Weights of a small GPT-style language model, trained from scratch on English Wikipedia.
Size: 13 layers, width 160, 2 heads of 64, MLP 256 GeGLU, vocabulary 3976, 3.4M parameters.
Each number is 500 + 25 x the weight over its row's rms, rounded and kept within 0 to 999. Layers, rows and columns count from 0. Numbers have three digits each. The size before them is the row's rms in percent of the matrix's.

# layer 6 MLP gate, 256x160, rms 0.231, rows 66-117, columns 120-159
100:497483484492477501535536484494542479542468538518475536504527521525493483500532561528502497500477485490492483480479539505
115:561525507482493489516464451498510488456504483512496497546506515465497555508520477482500493541482522472551525505483500532
090:513456482542464497514496592514505448461501465490485496507495535498488461496530468475516486476468473502526545512529510492
094:478488522531496491503471495496514529473482500531533526485548490490485495473546481503460478510507501512521511519499499476
102:523478515481453522511505446559508524488491477470533525516513494483500519498545475485503535497545542497563510482509522463
099:488475538517546468548536507474480535500516538499483516533483492471506456545493511465465497481510499495478503490537501515
105:504488505524471537488544437565520493535491536508508505486521486474488471508481477539513481472503506517528487514498480523
089:459527487462511534511486494512504470518489450503475494467518566496492503456518509483492535484511506552453496515479480522
114:482520524524475494526487529499487494477425502499498500525490528521474463503501524492487541518527526520523515496503484536
099:467535525475528518492530527491508486485519519498524485502506522529499488498518499467528519486496492507512477512498489445
102:527551512490504562507501540481477529508502456511463457507492505464497518506502479492475498520509506544546542482510490509
091:520528485522485425501501457509490474498496538485458515511494513459525521493503461487525507507499488507490549484526452495
088:501506488494540473516490523544516500445481472559482533497510454507490509500489527485513519494484491505523487506523496482
094:522496522515534467547488456488509512512512534482504570527519514494541522492503512526507492456480499470478506484518509545
106:507529552507479540499509488520509484489481475548476467565524516482504502515480495486447497499475544512450507548510467506
108:557514484464529512518502484514508539449469479528513505485503501497453540486519546496519524528482495484524484508532491519
094:502498466504495518537502482499481498444475491485486531531503458551518510518521504516520509495486482475514550529504522487
103:508502491503493522537483484533497519433532491494511495484516480563506483525523477512501501472506532457503522475510482513
088:475491525466514497522504486495494522486507484544477498458508510500522526490490480481496493514487502504511507487521446487
102:496511474494492532481490530514512508472501448485489541469439495510482481469539475515442524459473498453474477526483514462
111:513505472457502497464445499478546531470510479486523514538537511476483488504511476450533481467513502518490519521519460531
093:532511519455523502521501508496452464475535519469467459519532518462514508554510520478537507503535467504471495522459477468
079:508493513484486522523492508474501506516509459495518402502504467489475469493513509501507509510500445517456514508511522530
112:518492509496523487463533522515501567474527477480551502513498476485463478509492476502499516530497532472482510519515475490
106:521483508494515481506467485499508493442525493471503512502521511491521498502501467528518525484538513521565515504507498455
092:507530497492574491521496498476521523498510490483450473504510541481524477507501497541467540491468538528475526472497513480
094:527495553524574472521532499505499515463503530523486468492502478491511487539460524519514502486531505544465483521482543527
101:501535470512522466488500494484534513466471485497516491537449489499495518467508472519517512517520531538504535472500509533
099:489494484502515495506489459514467490439508540487496504496491471507478495525505514525520501480506446548537463562493496489
105:505522515476552511452505514544533497521503507513518527493516454519559510500485487444523507512532520547502487500492545489
096:508501497470483518489487505491496531489523461551479492514534555500541471489525509478487539479476509493504481509482498464
102:500516547471520535505477501499496526480503500543497517487528490517503516519499541483511484518548490529508454494494473476
106:534542503514530538515549475510519472478487496517511514492498479540480485482514521514513494489538460523508512505534513483
101:475515512498551468514486471526522511454516488499473482479458551517550452509498498541502502497529453520504477512501490480
100:453515509517477526503477482509518506519495530522533485506509483517503511476527515515512514506468509495523498507478502500
091:486488497488532530453485500526456526528515481435501532491506514481490524532478488464498577499470502471496512477465465536
100:495534486528512535486470512512519505478490473526502465443494516503465504489523491543563520497511509492525468530511459527
096:506508447552508509507470480439491492538578503529528474526499496466485509474498486522481548462499528519507545504468468519
099:532501541543509510507532519528486470482435454528488507492435502519491485478483534547474525491518511514551515543470493527
114:481505509487496495532506543482486556474485543495497471499524447533564478471467488507507514491496505488476471520475497467
101:480531458529474526562519507498535520464503483468533492488487474470525497536516506477504521490524512502525502528507478513
103:487476488502526514536505489539546484459494467476489511490494499523496550477512519560504524506520551485512470476483502529
097:484551519466481470535527533506515473445496531524522467546506501522498492495518489519519498511474518526508487505520500514
102:521547485500507512502518490487471519473491479503510507487520540525537446492550465539494494465506497456468495533500451471
096:555523519529481491517495520497500475504473503498477488433492511480503485516536478510518478511520517504464518513508546496
099:491478490496486464531506484538486515501502486464536513509482476512517525532513509445468524489506493480488466524474477502
105:493499504507494472475547472513484481519478492540454493480481482495496517506554494452469477480477505458498458469529480463
112:492513530471552536503462508496467495488522475511527501521524466499507483493532505496522514468470509530467513502451493474
097:508520484471498462471450493463493505476476478504523535464506486525575486504489453543474490466505498531503497509508544535
090:480519492499472486526538512504475505467506523473510478467515511490497516500520499477515495499477511495485515481488534562
103:491516519502468511511501484506509531471497570493515513517508455500511486503511509524495457511524480542512507498497490473
097:488514517470493544501483486502502544465451491490470495507506563473501517496480507538536504514516509459541500481492526495
# layer 6 MLP up, 256x160, rms 0.237, rows 66-117, columns 120-159
105:513479467471454505484494500571534450498494495456512477493474493499531479498443482526479502492572503542499491507458518470
114:502494495513472530446494529540535515484467455472510505538510521502500506532503511518472509528480505517510491528543519503
097:523504537469446484545529513502574484477535493472532488488508491507494470495497491488512453523494530491503501477476524489
097:514500511555484527500502543480504480491508476500540512458531499506500524471500477523479508483483474473469478515480466491
101:551471499529475471490497498518515508503475485520500529536538505513483476518564518461483525492506559498530480486470572478
104:458546541453485488465494487503494518512526490497479500488515521506529517499499489520521492518505479503525521463501482492
107:486508535482503477519490534470476534526472514511466519517482516514510532476541499464461521508477543486446492506484496478
092:485438494524529485554508473521497565515511487541509495526521510511506451502518499475502498465502484502483479483509538498
098:534500480485480525505513513472518544500481499499494498467508468456475524499494472513510491554504509459512499512517489493
098:497540547469484475539497556481494510505559519492500535483492495522507506444501473494515499495526496522519535508476473448
098:520519497483512524517528496494468533490527483541475477494474552459529501513448509483515500536490485476489493490497447543
085:495490490530500516515514494489473476504508519498465511488515523453508538515473460493490511466464504488482523527523498513
097:504493490493480502464521496470526471516520493557470467485510469500550484529496500525518517495459524491472490490465516507
099:492496509452559464539515484494512518464512496482473508497515475498505516527501535513492473486531503476504505482470467538
095:481487463493526513517524505509465474496511464480514504517470477483480507503491536503526525506543492497541464484535490475
101:452542462462503517519492505485526478442512486543520485495500453482519473518484520510520496538515502510505481523505530479
098:507501510541493476493508488539506488459464502505507508483505441520548536498504551528534491487517486500536531553498522482
100:472525481446504534557473531485515511472533504486491507490520469438519497515502498512443475508473495522534519474481546522
090:464468474527493518503503480484511490459516516461522506501448473544474442514501513563535484480505512486472480462450505467
101:471514507514539497501523527506493550520477521529500522508488495470457545521523564522526471504454513493502476543494514482
107:478512498489467483550523563482521486504511461531505479519486478452468509508471506524496510495515483542499489453545462489
091:490485533491469474470523495473507498540482460451497494500481483524493519512483510509512496490519465507460471492468506466
079:499488512488480527502482476480514519478454529482482494552537481506508526496432527544518508487552439526468467459520500482
098:444466486465466546430495515519481484489492490477481490507486508520527486468511510472485500504493491529466485510534487466
105:525494521460502523478502533524519468509499510483499498478511517515482504454465474515549520523518466539524498480496469509
101:470491537505517476479505521487497489519540502458454506482504529482491472482517481500502497494481511493485528549490511481
105:465487515492523493504497492486473499516538520526477499487510487515515467522500531461486460493426469459501522502518534502
119:489532499528493482526503475520493480480498548497512513463520566489515518504484520476497491499518458504523492569542498529
101:459476463509488490521525526462534481483472506498526476498482539527486496502523525505476486511450544520459534504496520488
119:515481497503517499503541497513484479502508479482488484517557519479485512477466486474481501499484497510501519478495536537
094:519548503515496488459469509511467515525489486540460497497527507488466500477505492529507522501497475534516454505479452495
093:473485472435495510507504540551518515517509517477463555507494535513511519500472554506488516542509513523503462498502446479
099:474508488515485481511461532481478537538533505502498478501500503493502468473493497438501517501492508535495513540528542526
094:517474562517500492487527490482488504506502492496473478519516493497480507511532521494546503495532479461559514507513554476
108:510479468526535519474471536495515483485485467492444491542492536470525498526482492467492488488501525481480510494533457487
093:503518499460496513528489474440491484464505515537480488499494486485503500463526478481499518497493434532470546520505514484
103:533488457483498514462466512485488481527506519485503476487502519472481502529473505497528507483532500525462500525501553497
092:509509547459496459502530518561505511467446511498493510499455543500494477501504509474482479526489476468481440507544500492
101:505492479494516544521524460506501533526524493496476514526513533530501442469511460471477492468432495438438490491516501518
105:469469513488509498490484471500477513461484529497551508506511501539505490508491473504543486519538471507502511510541491458
094:497515468525484510528502537511491527502497463462490515507476496500517534561547517457515516488543476475480523496502478485
106:487478495467520504498498516509496510502477515546490501506484538524515499485526495512516529450509489500501505521514494470
106:526478531466452484528571494495485478487509512486490470471491482519512492508529522450555513489485507479474509480474525540
110:523536474526484479515467504479494508493512511497489527495489508506528503502510469493490473520499495512492506520514473511
098:442536564520508522490494537490510533530519522507509466509532528538465459484524507500497442497507556490507458491519471482
110:483514506498489522518468491494481482456502499503492500526478481469477530476520529512514497487522543479489508517498493495
106:476510526509479504530537473446512465525491481453466455452491505542499518466481535520500547495509512470513496474488517504
113:466508541512469485491500535499485551510492509471481462505468456537448497490529540473535457498478497445524493498455500484
099:562483532510512515500500488470492530511500532472496533511534500460470507486495546484477500518479499513462520515519463502
096:507489489571478532533501536476507502498512494503470472516513550451491504491496452521429537530514464511485487529490486499
103:455501511517486483536461524469484507502459467469477463504478515476473531496502512485431502518456512500488491540514526521
105:499476511483517529485478494481547497521522502515490517510581501473528510487494478498484526519478536531508510495506491514
# layer 6 MLP down (transposed), 256x160, rms 0.22, rows 66-117, columns 120-159
098:496498526517513479528508511472518476503552548505468519465473513522479501468504462502487519505419533505497518479488490462
112:493505476467466517491444481477542499500494474468481488485526498495511477513525504473479433536549513505492501533482498467
098:503459494454520503464558470520513467503517501436507483528498552487456461482464485500475488523468469452520512468491532512
097:429501471486515518514545544478472500525471485501496443498514489488485478490509450553487477468484516515440524528500488499
104:520540530513498493493494539540512488507496495539522548500507469450543516478513465505489502544485494546527529475500497518
104:438512507475526480518461514519470483477474493451524513538490488541490491501565506494522516490497476534473517498481460513
111:471495486484535487515490541473484515500496457484511512455476456472507471534493494464503499525551505528529483489459448532
095:534499476519498467446515508497529486503537476507510500492493514552530534484500536526492495495526485461550511463494532490
094:473466495531435508477483523535468502519451562513540524498548492537492514478487496484514540485498543506486478531503501508
102:482493494473469483492486492481493475479516517528506519513476508548494503520514522507503499462490501488498471474508519494
095:483508453475537510506484528492491466540513544493472523516548490472529469499482514531511523519469515556536513487477498514
103:486495459519494504460484510505505506496520523492538462527497482501496488481480548501540526536478500510494460489469522484
098:487520494500474487508536531465500473507495506535497499509508521489502485528503502491533501514462494479503470471451512484
091:532524451519519511479549509503495487526509539486531507526480496505484471486449506499495501511495474501555461543487522538
099:438539478494533462470510526479509470494509516476513551551469528499510518469489473516468495478530503517559517479443503516
117:471510501463505509480457531506489453471482490515481494485493413476513446511474501491547555510486526509501455489531485495
099:486484505540512537521504490505474518517487495524520567539515532478548494488539483504535514521487479530466486505517517535
105:529497478516469509522510519462468516525488518461504499446477517436494469506534487497467462510521499509479486523493495536
095:476517555495495533487477489444492552514495533513485486514521515526465521496430503489533511537493474492499504487476519565
109:496434464536540482470475489515500506489516510498464526521536458502525528508548549521494502487475497492499525556532534495
114:452536492458435486544486482510509506502514491492511502513489467477483516525504444525501484522509465520485537489529463518
080:466495471517516463517525506492482458488501477483503464524482518439510486504514526502517488489541525525505517492480515486
096:497446502501524450490499490502529494498530508415468490487540478528459499538525511484525516537516531492465483477490477494
110:484483489479519515487500483528504505502515447501508523489475528495490497491486465423472504465523500484513504443551455531
093:523490545522493583525512512476497495478566495506558504468486509492504493513526481489464489467476504517494510503533520513
083:504501496492476523488552496568490476496500539518534496487524505492543518464491506466493519488510494510515503504530506520
092:538510510520496513545580523487521484528487493525479517520505520491533534456513505485470489532513483518506482500501525491
098:492477522479541489508492536511507523450522492507524474508476464533446516505536516475548512504490513494468475479534476477
111:561495498485481512533492472494511474499512487484475473504507491501497512481502519482487522488531479484474507498492475524
097:491516534506503486517467529511468476491536494536533491527468501475556498519512505522481509501491500516516466505441482482
100:511515508504500498515489543462522507475486532541575517478478512504527473526473475495510477524466450495449490479529535504
097:500477511512544506476535502465549499473509514465498477450495542522467510545479462544512526486530422472512492502479527502
104:549508458505464473498493471524527486474520533489488535508494478532506535514511521519465465487486446509509506476504521515
100:506511469517498506530547495479487508537523504496520514495528522441512493518544499490475479547480484528494484509497483500
110:490494530491523506519488524498488520491517472479464482514513495471536460519509502462502497495479517473504431495527464487
100:532497497499497516498537530472482478493457505504467483477486530473443503550474486491507498514504491513500502502498501524
106:488477477523445498525506491514493487535506521497574452518485509479485509486511527519561496534532458497464486543460473511
112:503500484531490496504543496465508508529498486532481512478467499502503459479533493512508508529533510517525423552483530516
100:492475464457487496525470501512480519460510490457515499550494489492532531507515493502542468448521479522491516496517453467
103:505515468490507462535479470502528528493511480486497513432527481522479460495496534526496475496504513488502512480520504539
111:521480461528530544489500491498499526497464503479509517498481549510509493539481527495507544532560453484516482506503507473
089:529537483495493451499517512534499535535540460488488494536501549457478477520482539493506483478469491512457499502498522498
094:472508508514498504467451477503496545483507533507490524484484465517477475521501448511486472501492492470490536510514488490
104:490518505519479491498435511523515530497474463521500484454487499501472477489481504458494473501516450487521498502538493519
091:453530480485468497517546518490501501471483488448513494497512509522488470537551537506496525481499475501485498545477486486
100:518569470471491480492537500523500491516527474537505533465495548515479518495520499465483526545495532491493507497546542497
098:483476484489485533512458501484515522484510486454500536551515503542513500508541516525533492479489507503451491444447497489
111:487495518485507461512465564500510530522470500525492520484506468474496502557530503468476523460501531479463483510479471511
104:499512512509532529490512495524482491520534448486506484475494507531494473510535553519493482513504556543440529503485550506
088:462531474537486515497498485541475524522463528510522473473542465518515481503505523451519543501476503522481516492502511513
105:510448515478460449523498485485501529489483454508490498503492510522454522503546531497497510485514508543520523533492529465
106:494504493510455493492517523517520487459446532452499476480512457494503467471518528472466507496490460450475498506509520526